Weights of a small GPT-style language model, trained from scratch on English Wikipedia: 316M tokens.
Each number is 128 + 32 x the weight over the matrix's rms, rounded and kept within 0 to 255. Layers, rows and columns count from 0. Numbers have three digits each.

# layer 5 MLP down (transposed), 768x192, rms 0.0677, rows 628-652, columns 0-191
151109129104177128124126158226156151130067117107084143055154185136148095099078103108117123169118141113106136103119090121086131155135150111133123135138123142161114115099106106130061171107130154111140147121114124125160100092131120143118163122086121103089120095104124121109126091179133114123088167070134142070129112151153174164128139098093123144110164139129175123130115131149147133125192071104150134091142145153097146126098095117129180141158115127144197255120070151113159095255047172210166113170125142112126158087140114106159147164144125103085131131163116136132123144136116101171
180091142118099071110180118113147131153116099123149175119178119189152069097128099055113150118153186124129141139081098108136113126121142123124142212115129157118112100136144132181151150120153194102106141103113158150102097187147037152149116115172136155189119133134249134095154138130255157193190114098092123090116122166093159095120130143123117087138168086130112133151120141139110174167136093121152111125097109114147112143157117084137141126133139143127089057153186113196080156120105106197154128072126158133111104104158148147107073186136079149140149193108133115118091231191078115198
127146100118078092144155116115176133135169162106100062124078087104130156149145118108183049150088110119111101103168193177101162144132145081151096143165096090134126098157132120118096123165103121142163120122117097120101121102081183125148115178114085118110144103092042196132101124171099145133082212158095099126135163141143083086079063120160123112161135093133155122153089130115124062083113136042160117120146145101116111158068097126111147130110091102075141138123108133102115102153107185139087145121106091136184058095114142161151118165169157093157121137153099091111170144179097146129
158146191101151140123112114115126181140084121139116146149151138137153137144183120132130136089128129110135082127155075160123148096128107132174161077150131129110142150151053169102198112100166065109145099100086135118141159107090190132140119163141134131131110134085103079100144183096144147109121095135130151036079164178143117147120101154153123132073094115174166124101156078136151136112070202154113118118101113163097088160164172168107116159112134124135178179053148140077136116045165109130119119121106143102205177152130071066171147147117115132132105108108125109093158157124118145142
140117139109101091083089111131128095141099137119123101129176103136175087074148133106170148117098120149031123188106152123087169131143142168132128158155169126097082131121114143128157143185137092141117134124102145119156118125109168128106081135105171106119144169138179158109125161163068126107158063103138155152140111102160151093127124127123085085118095153188169175145186175054115101153134156108101144113146099107161115127116159133126121131108129116109089122133117099123047071174153073174129145128165120144116140093138109170115108124126133168152114097100156138115174062105142130126
126095124136192175163119080133127154094168136112082116079129128080094133060106093101137150142132145147205156118182163180149162096170142095115146117171167121109039123137161110135070217117081083129146137065152157180114099142082181146145146151056109155082156119152136116133156118111121168121130085142167153144156096095103120078123144076141167144128139125105207113131159083103124101170114156111109152170166126152139132091114102121125089100140155091102145089138115136111059098095115113145110197102066157201118140137086130185124177116132177113177093142130144126075112119099181106138
135120068106173153173152107111087102103163118101147156143170136099065177100168137125113082204094113118093112134144127094125126067113139127141163115142145138184118110149127135110128125106127051098142090160124157137112146127146137136192149104118184110134114148202113123106126155177133126103138164103164119109173148151088130086142113121122123184179132127111116087130168151146123109148131143212163105161099115140155112200159160126116104148143121118153101147180132136114108142076025122117022119081085198157122143106162169081187152117115155141101124101156162135113148119153147062127
095099155129103144132100145197162107149131149190073146155129168123166180113126157148143122167145119137127115132130195139192096190151076108112086105082143058098141138098064088095113086138124134145126164159109117192142106168115084195130115154153164083137111138132139129101090129110134143163126107133133119156149051147119108133133094122122103112175090073124167136106131169173095129106087076195089104112133097134160178103146047149096086110117217121131111127102210145127169097112146129102166124167103215150092123151093142116131082108207119132087134213233141124122142145147132124143
191125143142044193129140124101107102191124131137093153117104085153180100134131140134156133134178117146064175155086105134098096156143110152132146133088107102162229104138161160047166125112154110128126186060151109159092123127120115125142114142160122149135143217108061128181169186162154182083109121132091128147105097125155114150166160117140072083128090172116120147176134148121141116104148056129087136135095114140131142166110108149147157134131165126135110064146085165107154132106141139190089092131139152134111114147142129114123102094089180170078143151138076217095179148073138139109
161153180129049160149100090145047086170116169100136142105152095104122110119117117139168122107155095194117174110151104159196075157154142156041123181139121169080224111109190152147117067099160143122088168113135167112106150129106164101129127143092158098189090106120143134135076105135079124083120183120096076144088098187172159113080160157095118139157138149096161086100108054128123111123177105128161087102164154120085144119091155122139084135108132157160153100173079128151164119147179083140087107091137162117153124122156096098100126114135078109157184116131084153099133147118149119133
135116141123085168156140139154132167088146166099134076087146169183127128127147138124099124127129120100103178125076132183128143129139102123108105158119181090151123169081213103142128167144128075119083144127110159153103124160127150121155147128130175142117152112108128086157156131117158138124098107067154137141135149160139111168095122124071122099160195116098116157132071155130142121207184081121153128139118047146149115096128093156164171071115157134107107053070153190170103096114164150138150170172166157120090138099142046152125119157158124151143136145110089134148134109115167095129
076120112112109093171084158117207153127064161132088113121132134203102144157057088090175087138110089126198172071151094163118132139105096107146165079123128089171196187123087152135156133086123144199138111126136083217111166114140123119097123130151102114099135140097141190127125149157000161129117106162155143113094132152121126136114101090157136167187125080096162133157125099141103085123109132132140120129082096142145131117112140174082166140133105112133174186113065171115156110130133160118100043164061116117122154142127119125149119147104068096206144176176098141131099102078217125096
147116135192103129138168112137171107156121153109178070127153127107109090128091124123147119131131122142147193114120103135116140174124091133080113107123156139127069123112162115140145121130091200069137121136089117184091123141096152154122134090122153104076137116136191116120108126151169150117156097127122132110170103167096054124104093115151053110164139104172208111187120088134140158144184104181076176090126110126115127169069166140129188139141187169107167202157173135157117171116067149112134088122182055107107150195105130164088114117074080145148127131138101108137108117091074078190
158157192134135088119115139141189082103102177141116105093127137130198107155132124141174168135148127079127178131143133160151128092192173191111151109117123038166139117143130127099124095150098109135086125116150046089086136169158153123067109112065098103145122100148145133099132133106130121171085161142138223127177166112179129151123190098084060134130148151076143134115095116139169117147145143067112153137115114162159160061172114135151139074102133075117089124132101088127123148027131172148152118160137120151139080165170118055095118109116093063154156153143128102104196137084127148110
124173226110136116121065083142113161133080155147132189183119178090117151134163092143133104086128106155154077149148098098122124138154199143142148177091082148141107119138141129110113102107100171131194115125052088141153098165098124124112118144139113116180120134125129157227103101061151122080152126160124127105141113134124098135122138154166132106037135093126202151145156111138081084115107143119121178065145090133135120118134128138063132076095129142141112171149124164057138133188145132169181082153149156047124124142156119133063098088086124119160143072093097142084133098114114093132
097147179158148106116077102144122049108139099178118103142135173143051131085166107118124140104124102120104094169246147174147131118137156093062100106161168105179086138131084118130122090215143125142113126126138099100100129112110111147103102064167111082160059187157116143131088165106084112098140228159113149106099142127136122128093066148194102089155115143125151148099103099129160095092093149131127126049133156102096139109094071134166169154112126165102133103068136171144180094177171101093112176154113166133103144161131185101161110160164135192133103048144119133182106101110103114127
139159138178125165136146129117102097165160140127104130105162152128131128111077131129186115114150116134125177134114141147148079126098167121084135081090171112174143099092155131114157123119146139137113182162154155147105143081131135138105125123107099067093100133124104115122138137089113123119079096108160137180118166134057100116160178200121125194060104146145137167204143163134152110165121133107082143147168159114137140129128121128177123122148177137160117053108136161131060117104152153138126170131134087121083138138101065153134115136123136103069060155078077083169096129118117130096
083101108121115117111117086102070095109054162132144084157155172110141084091146094169088122130148162135130135111128131146083157189154088109112145191100107158161159177101096094121165131152112128103188121164076124150171164020120141111125106110137112103141118074117158128142167166089127090146155132158081181130193146118125156149134139128138112090128096092134159150147128096158104126147191060084105127155146108118106127036147159081140129105089129094111112121187108185102140147053123178139087091163158093118102128179120122063122128128116163088122086117118124110157167115100108158176
034139161125123119159177149122078117206074106154163142152137115169172149138141167089133120095093105168065152131150146140114145096087140129165161180091066124103107068205125131074152126156102127155069132125155174142145104128119075112148148102171132116154099100080124059142097167113174183128116105145156149143090131136117172115151155085088104174077102131094127178139127080084148189137107156084166147067085118119148139109096097187183117112135130146174151192135198187123130133000114064139161129102107143170145134141137090128095188133121143090089091124156208169102107117171174139173
087133209137095119151141146102165114084116115176094111125148121126128144168166116104129156113129092173112108132108127147130123055130112130180117113154090103147160168106124132107124187116131119150104083179116127123174236133206134142121081160139177125145155128149140173184188075135021199128135130152140116121140119102127094136074105150187121071078086157100116095141111131090140160106155087169125153087128076116101205143073083185163132133125091123120081071155033132130145181170095123190096140143126036134065113091125134160138148083089158133117125102141150143087130086185112111118
147170118129151133120191153131113115146152159079082118138171137099133086149127131082163112100087159156144145103112108130124133120114190126168123178085111165120106100094054101132095069124122176144145117129157129090153120151142017108117164153105131151106133151120127119214142105125255153094184135129149107108136116123175120110144144121119106147109097140138118118148130114158102140133124154116155169052112148093072151117060149179115150104109087103100182043095141149135079116015151146087120100098123255152150113142152160159113122103092120128082106098149108132138146128139183148148
104164088088120129168102131157091098131157097147174166144163111163099160174065166096144139136132120128137104148143108131132092101146124139125112080151128144163135134147139082181118086117133128111088143110115129173134131038141099126189174160151055158140112160190151122036099173171097091182119133089132136083150148106078136117116088129100161144115186140067131082134113079166074125062036111119137168118123077112161124120164130111122133100164133171128079137061152099132163137215119154132088172159068090148115101136144152151156112127167101186129142138156116123091106106087069156087
118132099132149107139128131138127140107147143186132143168197190178118138091066179156090148081132198142114105178182137148168129157077137130145114136120166148110117092131186164094135087089141122111032161128116150143115111172169117112058154164122134076132122125151154129114106082155122105060135161089117186193144178109120157195165142185111146082172102152106088097113085158170130149165142098076146098091131106124142072071131133143128115186142133130165165108198094160149112109139154155145124134124168074156098132089097112148170147125090136114152161121063101053091145156166091095178
143088147156104134061158189153153163136098117087140119161150134127136181089113075134088128149140121125169126167090104194084113150089164181072165133084170150138127153161098195160151094152143135115158140126064146123112118142125151118110137117199142124136103146119122120130114134146092126125107152124083100108065137150164094109106151115137113113156201169158113130134117153156112167154069170110095141128133154079085145084141149109130136164150140123071138124109101136161153118201143101185170110100146073157152117177082141076190115176109109156214104204170158135176117164158085092188
108127110102128138204128115142055113080143079135069158147193148084096156108086154076118105131132119204095163134173126130145126082084130128123119103152130103058121126101201164172135129079077132123108095094103176151185112133138111061113173160179166109218168148100138142161117165095140085157106084121104117165122107124161132100100165149101166109073114159174119130145165088121134142110182116108125147105120111141130125146133142172081115149139179184122141139096105162094064158059116110151118082159102193169070084159099129144186087149161123156172088157125160122084192097111103133131
# layer 5 MLP gate, 768x192, rms 0.0783, rows 629-652, columns 0-191
092110172104155139105138089113077186150151087140166176124125101081122174071132128174127063086161161121156119143121093071097138122151101133162201095149202144147161126158086131178170100099150174104164141094068141084179128105178086176154128174085095099166072148141135098102158196131155194090142097146081073122137162143146153145113117140117190102110187121194120233156154121075132118145152138180109162148118144127055104144135116159153143197108180168178126109115089076152072090161151139126175154110141141142088084177130111154135142150183160171148163166136156142128107106143105133129
110155143111076181121112135077097109078134152104131077147123138131148132085157096119136142133134119141061126194161086147180112141108115168099172064177080162091151118144089124149179104135136118136145084113138104147099177104220096155151120144149091153180152186120140144158144101101135128063151145100170141102124149145139133140148190105111186080104100078131144193046077105112114202147144135122133038123129036185129131124141219066180160152125116138124138091128124126089129107089087109137161106152088127118051071150152124122108151184114152101076202169110111159102104151121139149169
113106161080115106112119137112097137075124155136151089116144127149128088128115140129169154109145118138141171140158076131074079138140124148146146113133186083131127143171111115151114168114116132147170200127128157109074098149097123141086105208146129143142163122222139154104186139140144121091142167158113119123146096150157119187108172130162053138101113091106142081158128147073086099081118100161162089153157114124105095137085170098126122142165127178092126130125144132107109133118079152073167090125099104135130056149147167181083185184124120150068121146137117182137129131109195172127
140092175100164152103147141119099119122112141129136137157118156097081153132064092098099156099080144140138104091130162135100113094146071132120079083126105098103148112138119143163101074135153120177139142157100140129139161163104084103114128114074112124125163171074119139167123119090119094075097127144106164188176131097122147154115096112114112133110142092084148105135123145124131117117130102110109138168092060159072164124119142123122140081095126170113101127088134081077153142139093132116152108131166097109187109099101114117104085083123159160097068140148093173125157094135132113149
159132130074148155082120148122074144122125091171107116151094150131121224093077130136095107113100216168151116123200084104093134189082110086190168130151113034131142099121101140129114130110148142153122110133156102181127114182114145142149126145119163107172136118152109116114113158142127115131115131154169142117126141203161099157107220150070120150153124150168151095111069140128165135114143089104166129141162123165083132139168124192140190147120118123162164129139176109144114124141129138165159129062182099111075185096140139167138055099119113143078137123111148084167098167076099174104
118127170186122152140076179120080106138163115136158099133136124099098122139138182123093154135148160092114088115116127089152096094146083131149128134123084129078173168238133132187135109121153142123172125139157148128067104171189190162168149140105202147172122102186140096154101090149165111078111108116141104154125130139164173188125111162122134108135130128153113200101103117137156125167133097120070108133133163150136139085092114075154180141118135190160190138139093158152130073119106165147193147140145110161069112146152135157096183093152113110110120195092113145161067128147179095172
095137184086137160175113178109120070104087103155130122192121154177074168087185090175255186166109122169145194119139154087153188170108078092121183093169118136202139113162131159185089137136091131074157132176183118127146129118133129127151176154235071142104113118109081179111137168123175158147116206098145169110130143082134102111174172122125137144059134126108110119150146104093153121089153065122127149116115131038160120167095059156166082066131115078118123044188170174119028084087060163123182060144175167087103200139106188126092091155151131096120135149129118195082102115120143150146
141113145106150116184088099118146209187115152130165171145166102104090146118161107138117122103122087112143130127123098118119137167157114144157161103103136097106135170100119120137192097160165120139190127127138146178141131067165065054160106093128112097178210159120127120144135105089117127125091107168155085177148160110164114151116082112135130134119138083129159164088116195133113100127217138101105123193103109163112125140105091150099161158059105143173104125203234090040136120150111175172161148097147121093137123118179151128169138165133152162114113150120104082132101132117120048152
142134151151165163129103162112110108136102129180095121111134153099058186106119109155134143114124110137121101134094176140105133138115142137145140142107126168144119071205150087103137068127177192123103098132082113136149125139168115136141145148133172108154090133099137095074124121162117118121167099077148164153167056048088166143130080118164147143131097151120142146096136105110159105092173106185140137181047174069172116142112163100191185128167106150175185130149094140112105051152140136132115082148088104125168153129114130130138139140186102129069099126119111111111170097155127162197
166174107144132170122149120054153123136112158144153129163131131094122140135135121135176165120087131059202118141182096068166168140143109135119106097097173182107109148112101158135136135148154110094147111107146126120128126141136179141094139172153122112155131108163180103078123103081117146114089105128159180165139103142116097157163154217130172094131060087133105138177135106046074131127137115131114121161112162118154089179117101128141164086167134131152135113148135123125150081090167170140075113153095104148134145108095111083079184137127147091113217144138122126206112188124134088103
105154141095132177079107126108147124170110128136144130160081162185174119139142025115171157126061114134193153131092162154185150095224122132152122085086164167145138164115143164161110133114126121136140140149131177139185099175083187129112117128138105148143134073095094090068150095129158165114094093030181133124117086082103075101135190106112119115154096155135114167162232087089108150158143099118164110166100099093151090106056203129167134144142130149161117125083105101197117081110122116140116093123148140155130129120083087135128203119127046114093136130096148183140127072097134110130
103074096098122125165146116111207134122095127149129143151124088078147131117174046142158127108175112075075129088110075089136110137210034133093150154083155105124151086090117128162139093113144170142156182105111104098158088135086164143119113149130074108125130116144099096120185114129127100103109135111136114082127077112112159067167152111138120122113075132144142131129118103073122163077143121121118067122081127115102112131169126132181153133158164209095159128059144108132109102084051165163074040171126128173130101164134129162105121145145064127107147153169158151134154117059090125135
150181099125169119108120056107076076150156100150197103212129094128153132115103120095148158078101161178131143166164127124130038073152159107055191141145210227042167148112131140131152100044106114108158145151126060129130146121152102178142136228143108182113143059136118131158091160125119126099101081208132046097155095099143142134126126103143118176108121109129145153183101170197143146177104160131081117140092165092098085129110104140164158160160110169083119111113130138115121147111076128169153102095172110161138095128093100163142124149177083127148182073126179119194149085128136099120
127130115154085125141123066112185162119140166079109133171147199104143138094115138192147136146153134110054136131126128139172101082096070189150109097148156124123111133155188132130169120099145094126164128163188170109078122143137126176126145092121126191092135133096107152076148165156142123121105122081127141126131160061170161121115159135170179179177097150092065098075179104083151157135096130120103071167106095140130127211093118139119117099137157137135152097157139127127180149126081113128116099189112120090128146101184107146182151174174123185158149163120161100145117067093105118131
076068213112153124111138122127124143143089103134171027148147157159127161138120104148200107111198133118100145115136131109078188140152151166160174110121135064127184120126077167122074118119157150129137180190127150107154139099127084105144108105157093142094145118096134146144143153125153155066134078153185101099163122125173064105100109085103044111178068158102153092095145154130093150187146090157156170136133130127081088196151147164126153102094118176111176086114180135110100136116150129124173096154119113137102136124084135164134125085148164151156136118109149130141127148075145088104
115113135102120126141146098107121124117087163172113132141150142122101144151117117116112085063167168085172160135094124121110117106121090107163114091146076120194146089106123107150042129106112171150122138138155076135120095089124114113141132133157097098113123063120132106143181111133109157101138140170117102101135133183135102097110107138162115179135098197068136124107125127138107144092136096169173118134106113099126096170155132168055143126141173179179150081129154140117087118084129118105116100146113123082123115129101172135149118125127067129132145043105126130124100082113153129076
135158114128172074180118127123203143115122144092132050150138091140098144140126188152133115131170099165148160101128181160142120131168117192111167067135117153132157174090138110145078110134107125130198075124121163128130101117135176191144167163167141168114144168132129076126157137120154143065160080135106148112162112066162123126046131124170154143073107129172088148157183131161121138129180086153113140104069104137182109118099120138161120105124138180130157107112133134110085106113129164096161200205142108125135113056172098126116133147097102116155137089162120125165095215128122146134
182140090123129144177140163104140175139149163098185151153101120080124148094141151117112173157196163126085149171150152110111128121137165127151093140060128063146060171139103092140143094079078142072133138097130158106136127164198129116162145158087100105219155075118083149207124162104159139126128136140111126117198114135152177137172171138139099143092054069126121146072111152114131032143153124141133067115148057127095131117146176132131164101117141199111135141188092090142200148142159087117183084122088102124112065215089075157126125142147061124139150119127155135156092104124129111188
126153176129163078082114155094105129132156114183121160152151166125110138134097119112128106134147075089176166112073122125113150134145135137115112091096112179154157107135099183162170093135222129075092112143080109077109086142174140110142106199187154136184100171083170089173133167125117139095161154095174096139138134141080106091135143110101170166097105114117115115179123151154119134055120099104100126109098152171119090147100141155180092133138161193140182124108134098081144074105119148191134112164083152184121109118119101169092117116139141146137095176136156158099073160141136155229
138124119154183151062086117092150129099142115150103126122113102148148155117194138142148142155112126108084138074123177105151114150074160103165111185116144113106092173097061081135122137118142107145163150125152108147161108174133130106094094111102081144111154123151132128208114128127154123113178086174199114133139162118135112161092153133128150123119099128114106114063157083132135106129135117107116119105103046112124099101028124145165192126140128128100124124116141173153134128121106129117139073190071119116130125147080093142132129102150110148027162096154153171137155132090098083150
101079130148080115159129108099135175104060176103168052143145111124142140170081166120128097137131089099140124153105074097166099146149108133112082157129135077132115133159140118121121092152185137194159137170158156079169152085132161122102057083149105140128130103084164111132180149121167212131138130146217146107143129072092093156146164103152112184121097156099124132131174144125183144110141072173117127137093146077137090152124090181125150120129086156087169095187175163133056132110078126137148114107160153107137132148143160167139148170156126137152155096055112162165119139140149115189
115130142075073143101097133074084075114138076122149119131119117085157154132163165140136161147124132133096138148109101164115126100114124121086133150105109083074167129118118100178147114106091180100113117100127148113169152104112106173133114168135157123179227159100138071108181173079159119139131099123149157135106158086158115178099189127202109097141190092137106105144131049155145144143197151112141136115168152098160183157115106167178141117115126120068140061161127094100109107152122171120118084087094131144176109200142148092138145188139103180132105129161146117110144077081113167160
086138130115081157112077070121127137117090113107188113128131088162151140179129111169108155097141157131133110208160098126129206093140088108152150137149169126121155147220083149128085122143120073107155185176171137124119127192146097159138120164113109089123111121123137187088152132139153158144118172072157091167128117138137153132105075111090177094167140091149115143146091122057095129170174162123131106070134096092108113198071156109139128125087112143000099143107122157184098120124125134142218137124084138126130158210135101129130180186146140111089174179134117073074152124041157097119
093105144086148134123119210071143143100094080165204136145120184152105225114101124046088110124164113126094112134160180150120185102133108118136116121176150138158112129104138064121134086046094194110162122039145168113130085130156120196149117139152098120168164091133106116112104162104144159084080125132168089079083115116125174114091120105174095175129153126164139048170143140152092160128165143205121157159158120133086064201098122132114124152107088142121126109148138105115094123108117101092120123098116164141156149189132134063095166140159154147125146103121130129088171144092126143111
# layer 5 MLP up, 768x192, rms 0.069, rows 629-652, columns 0-191
111123162217138115117146092093097134131128115174105106114123176240121149126120170102208149155148157090179114153176113181175180152138126124069109169132110131140105127171171152127181131055166141072106115133139126129081151123123148169129109158112097189226133167126183099152136123127130135110142137117140121144102150106075119146119204171177092129044132123172177155078133101146128179163100073132109181136155127156154147092068124122125150121096107126140161128092086092108122093111112097189141072081118134127088153115059097126141083105083142154114117167105088121119121113163114083168
166109139099114125148141126177144170113116163103162143121176127181135121093065184092179182127129162170133201144117132163104185143109123070142136089161103129157160058096133207132094115060112099127170182150177167143154195108143071156191091064059040103151094130201179078136130125150126139101084095186086173085093138140110049119116128142147147134037135082150159114144117180137159127096135131131123152083096150102141086151127129102127135116151140097128104147109098151150137119143119116070195098120117142088127140166138090096140090105095097095125106094145096134120119156050147135105
146149123169130108073128114129131080102093125087177103127086090154103129195106145203175128131110169107151151158121110144088135110133162128130131138074123185142163103178117145154111121191129151123108161130109144088138150129073139116162110133133122161081127056070184114116115128159131126167131168124113061156143134157109127143113215079133122147126109063130065151105086136123187181146130151140184111123128142140115093125132156204118137165149138156190137138052099120184098162134148132114165173057155139089103106144122166099148108127080131137171128108073181114109129108114112116135
132151142109122158144106151122121087143168163162128121180202123126121115148068131119151121147152172068129170147186151121160102150177106118109134100139113233139125117133157062146119092139134165150159180132104136162165175095074068147110146167112155182119145120141109151180110116167126094147124098106118117105111125112098072179145114169101157162058159123112142082075092128162143113074106109134108086109127127114120100105085118115135100133172107116137171120103198149120133179157124102120131135136123121124167096162124107150158148112103106106130134152146070098107162104091132194120
189134122145155149087145118131084168199052136132099138138144105133184138141139136119145209106104082128121097133111096123158122185112108048131083111094137177097176152094146162129135140144093174148124050104134056082165083134126136148122105158143144162092124164071101107142101161096121110101096135071132092137121163130205111108156150152179075130088157146183149186142152162118146112097128187166069086074137096120125100139114175109097151112141126099163121133168090154124149070111057064134133108180137122074115123076138178160116093019150112151096154067124155148155128088102118114130
094119140143154091119086142105128166090128096075080127151145156182140149118142121199140120100117107137052070134123149072096108117132074149138180093147171144106160133123124142150096112125112120115128109105082177144157183135143121119141147130167151106185149145103137173155136102130154087137122168125136156128154175020131095114138060097119133177140105147112092144106129144132082140154120102083155078181086064116063129132115135117168117136164144112135161145105140224143123117167079117124109145170153113039121124071115101161150124156144123161195149137113150082118124094105141145145
142122152079183138095148155085140168072137161163104166172126141091034147108092111106151137074057110136123106132149141099148155081093127107162080121132050157174122161142131108080075069088077125234128185128099073134191138169108117097112163101107123143099118167109132102117136090170140121151076107162134164121172113116131132145130121127119117131171166134098141071135158110136107139149102119160126215126088127122108136063079139074168139175141127142067167147107181106063195096129104108104093097087197109128103109176135078188104117070114163114108138105157098117111153108106160132104
113164136133140096149114124158119123137159136161135133133057171141127116132185090100092144121123167051089150116124130164112069120161130138178200201177141167141151126125153124159163135098121132084097146119111143124132097056163102217105128153131144113153109132093180106098126092197144087154094133120084150056133158113045154070118135171098143079181142095116084106084132115149116158107146129123126158143080082119144149129133180091100088067133110127113148112052149161156117146143105129156092049106092102102067095165066172120138122154144087090161097137149106161134110171081110105121
126126135139113119168124138141106105176135121148105112149092110133132107132147109146143146121195094172143142143115092145161067124074121108068178151144188163156129127126151158141152119123075148115135099168088177113151123148111127106020097087146100105173091157149140081084122140088150144130109137123169070127173132181146133182172170190097124117085213183162149141158172194146155127101176107147174135123081141100135117093089137127123096123178167117165165116117187161122116103117152136017126120077078148162101173158120193144132163101124083137138133085134092109155157151120073140144
142139141020063152152145147139107095125166078127092104114167136140115114126121125171070146131143104153135106166054132142140142076120175146134145172130142150130104065134133093130113145150154122076108132118157161092158125120121073111158152130143154142132135077121106100174101100167137050146133145099076109147175192118048094074168130156164092147149148110086146113090113113162098089085059217106139088166154099112105088141121141118192083152139134138176102095128129130138117146088120111112140100138163175072115161083157123143163144100135108147136161119061170088140152138096116154152
105055127146153144132166068116170106134070142129242117112140129125130098149084051119166116170119125141146114123112078164173133162090108145176111025121083085132148186124131124103099165171115114139144207151132119168114161133132158120159178119142143093110102171177108124102147115171136093164101156128154081148128173100138117094098128115152146058025107109107155128117112149119166131123118126196222111095084104087136123184169125196096148138126131099090112158110090124108176033090116108129143079124122151034135149174077116171123183119127137094206102148139155205123105071114112142127
111114107136147158096148186156105234167061146111138168125114126133137111155095125105202106084142077125187138144146134130126112170145146076118139133139127107163075110157125166153119177109091122113157127089065107138159106077148134109128154100134116126221179112109180084149077121106172203101144108104127075133168068159127158127160119148173106152070164104172139150081137151152170123209100124144205098111155144149103128081155132142142127101125135172171146130124193114103139124132113129049160099122156123159168138142146082185054072089055141187119092136062115135121117161111096120183
135140123137061124054187089092075153135128134137116094158109137127158149141153169140131135130199165166055186065129142144171123132154112089173142177100044067103066077135139150061100100175145087132110145220173111167106121098099078183118155136145085084133081130165128124128142088140104147186182166102105086114091119167109115121131144124148079188144136194128149148126128183147145147139164073101158071109124094114162112136090106102141139096155164138132155125193137146126087154119137139121103147158132127092098175143138188157090139162129137109150113142136149160092086171158156172127
220191184127117124105141092108141085087129145140096108132125074105122182126128119149116146210153079110114139087092106140112174127109107178117150148170129120199096155126083084162120161137153138096075058103125080155151147072173133151147112063169144074074159145137095158112143163128137125124157117116149125126134122104080112120171130090092121163105144147121179113073149094145085160166137151120132096129145119107190137115175160134148141130135123158125143119178095152087128115117060128170132119121097139121065122149128233168199042182083115166131138133098114121128184113133129168086
198136146112125118100174141108111118109161132111161103148123110170166093148103125138127093150127105154117162161170204146143135164109112140099215172150211079079057167107138117118069101178072156066128119108175184148167158153091179175076136206122133163043085124212080089145145115108088133097145111099127164097136159084155147135141169092152139155071106153104131151158139097139118112166136087104149116165158140110124086128091166100176130120128190083120149128111147175117097115149134062101092133130090128163143124198145163181076116183166134156087117179095124117107089140160139142087
154083094114168127054152186102157138154137133062150145135112116130163152098162083144103130111129111134113103133128124125117110074117160170160131145141162133126056169110172054140097121103102133134083117160154132131178138184151162158111098168138154149105118088110119105153079138189183170145138114135096154105113109141156076164125120141157135115068138132110120126147112120095191126157145138138144166072119144123143166131146121114164137149128141124134095165070145122194117116122128142159117137118127165170062028141085115109119108096144139069138181142096189125121147124104132144138
119115147084096157132089113126139153098113164098105183170091130099096134132136132082125142165101110115132074113150151133230194156110090136115140127159153118131185166149116130152106093141108100137102116111170141111156086152139153112157189111083105101099147130143093105089115114099145102112141136140159064116168133184107128107152066140076177132139131176159123138140146117132100105181079145096096118102067147158093131138085145194113138145160118065159096100057078140137208123102088072117130121154127168149159175117099149168135134176130110184140098151085152165083044122093137087140
225084061166135155052183079153103078193102141091125111078142149110099152163091086072175086111101150137117126111114164109138161168125150119134085117147122123125065096136123140116147149114120182135186117131151137167082129144108078139134132159147137100145223060118174107082105112146157111155077134132149141071085086117131176119171107115144097159145133117097146160090077121184129127110120121134197154162183144046170108138098110125146144134095102124177079151147156112103200100097108128140147145141063166139168134187146096085121120113140165171144168096068137137120064115129102141203
203138120134143161200151128138176174105105124128105154160054139189092135160112132121216101156154118176127172160135172117130081131060170084145107096087157185118143137147091139128127104164136141118179118194106172153145085109126093128104133085147147142213114155151056122116182190104115106115153097071105128179156148170164090124135105193141130153089162130125143111168116088103193093162117113144085098154148126075192127100113136133070165123123071067110118108142143151133113157163168166106155136141170102132174055060082112131101110106095135157073128090125145110164138056093104164112
091116162157106118187113135136110089177136133104134122195131181066144053105151036189119119136115089126138113136122114168151118162108103108132104087132054101130170118161073170209142129175193132110118183106106141141129085156107142146117139192106157165103145126125138123109092114035133133098129164160129164126091090128086182045108129128081147144165141133117101151117119125060119163093137150123097145141157188126125109144138147100124135151121144147100143120134115187098140189097126123168152142101131145159120131100100105080147090151162160133132099165088164139093093152166073119149
149161128144173098091193088160125150192159128168075115104135142149158135153059116134082064099146127096121142182038204140123147141136102143137153109126120116161103128204146162133095172086152083146141169158134096136084181121119099135161106082067130130109103151145112102091183112175150157108155199124120132122171147108142150121124138137121140137093123145151149105106181213128166126125135106077135103141083141125153109108142195171122089104126115090139158119095206148142109148116136172086152131168105136104176034095173142149113130100120168139141054082161100112135133158097182106151
111144184107113136139103090144100083147153119133119108081097115109121147134148131152160121161103208124182115158113076144167113077116174089138115170147114094089168118128172111120124162178113157098110142097173112125104116172144127138065065147141123108126138088129064123083154151108114114158183120134124093105110126148150155195174154127083193064169133175173178115081082175125144077104121122156144145063094135118115047172126093174083206104116100120143102109124135148105189130137078118081115140089030146160131193136118131081100152166078101143143067125147136105115101143130140123144
146119159163126166089159178118142141115177094130094078095127152142107121125175070108129136187141087149119134170143146074102120097125114112149116088140114109135142106142106134086108166095136052148134191165162113120050113113103100074119155140138166156104101130102210141092149187125147095194146109105106106085093117126118131109123130171150130099141126154124152109142105135145217098162126144118076103156189129107145084116165142104110114116134156133089081127095090106152141134092106073159170084095203129128132164072064073191145079109107118112119146129069067160101167127160163095162
159153152135149151098141125137124146172172203200156173129145206077105098128060106110137132133114113168141110247169160118118180093165129112118128122125088085094162131161069133168203136125104126144149118107084141108081140136140104148122174148111189120150159055100100103106118108178112168170107092096119105164082168136154108173151106141077151075119139103140122109124089057129125130102112147155114094121151122151165130141172123144152120096092100120133088091156138112135072145118153129119114102092104111074149137122151148084154201136122147184097143173168186067078101123104167104178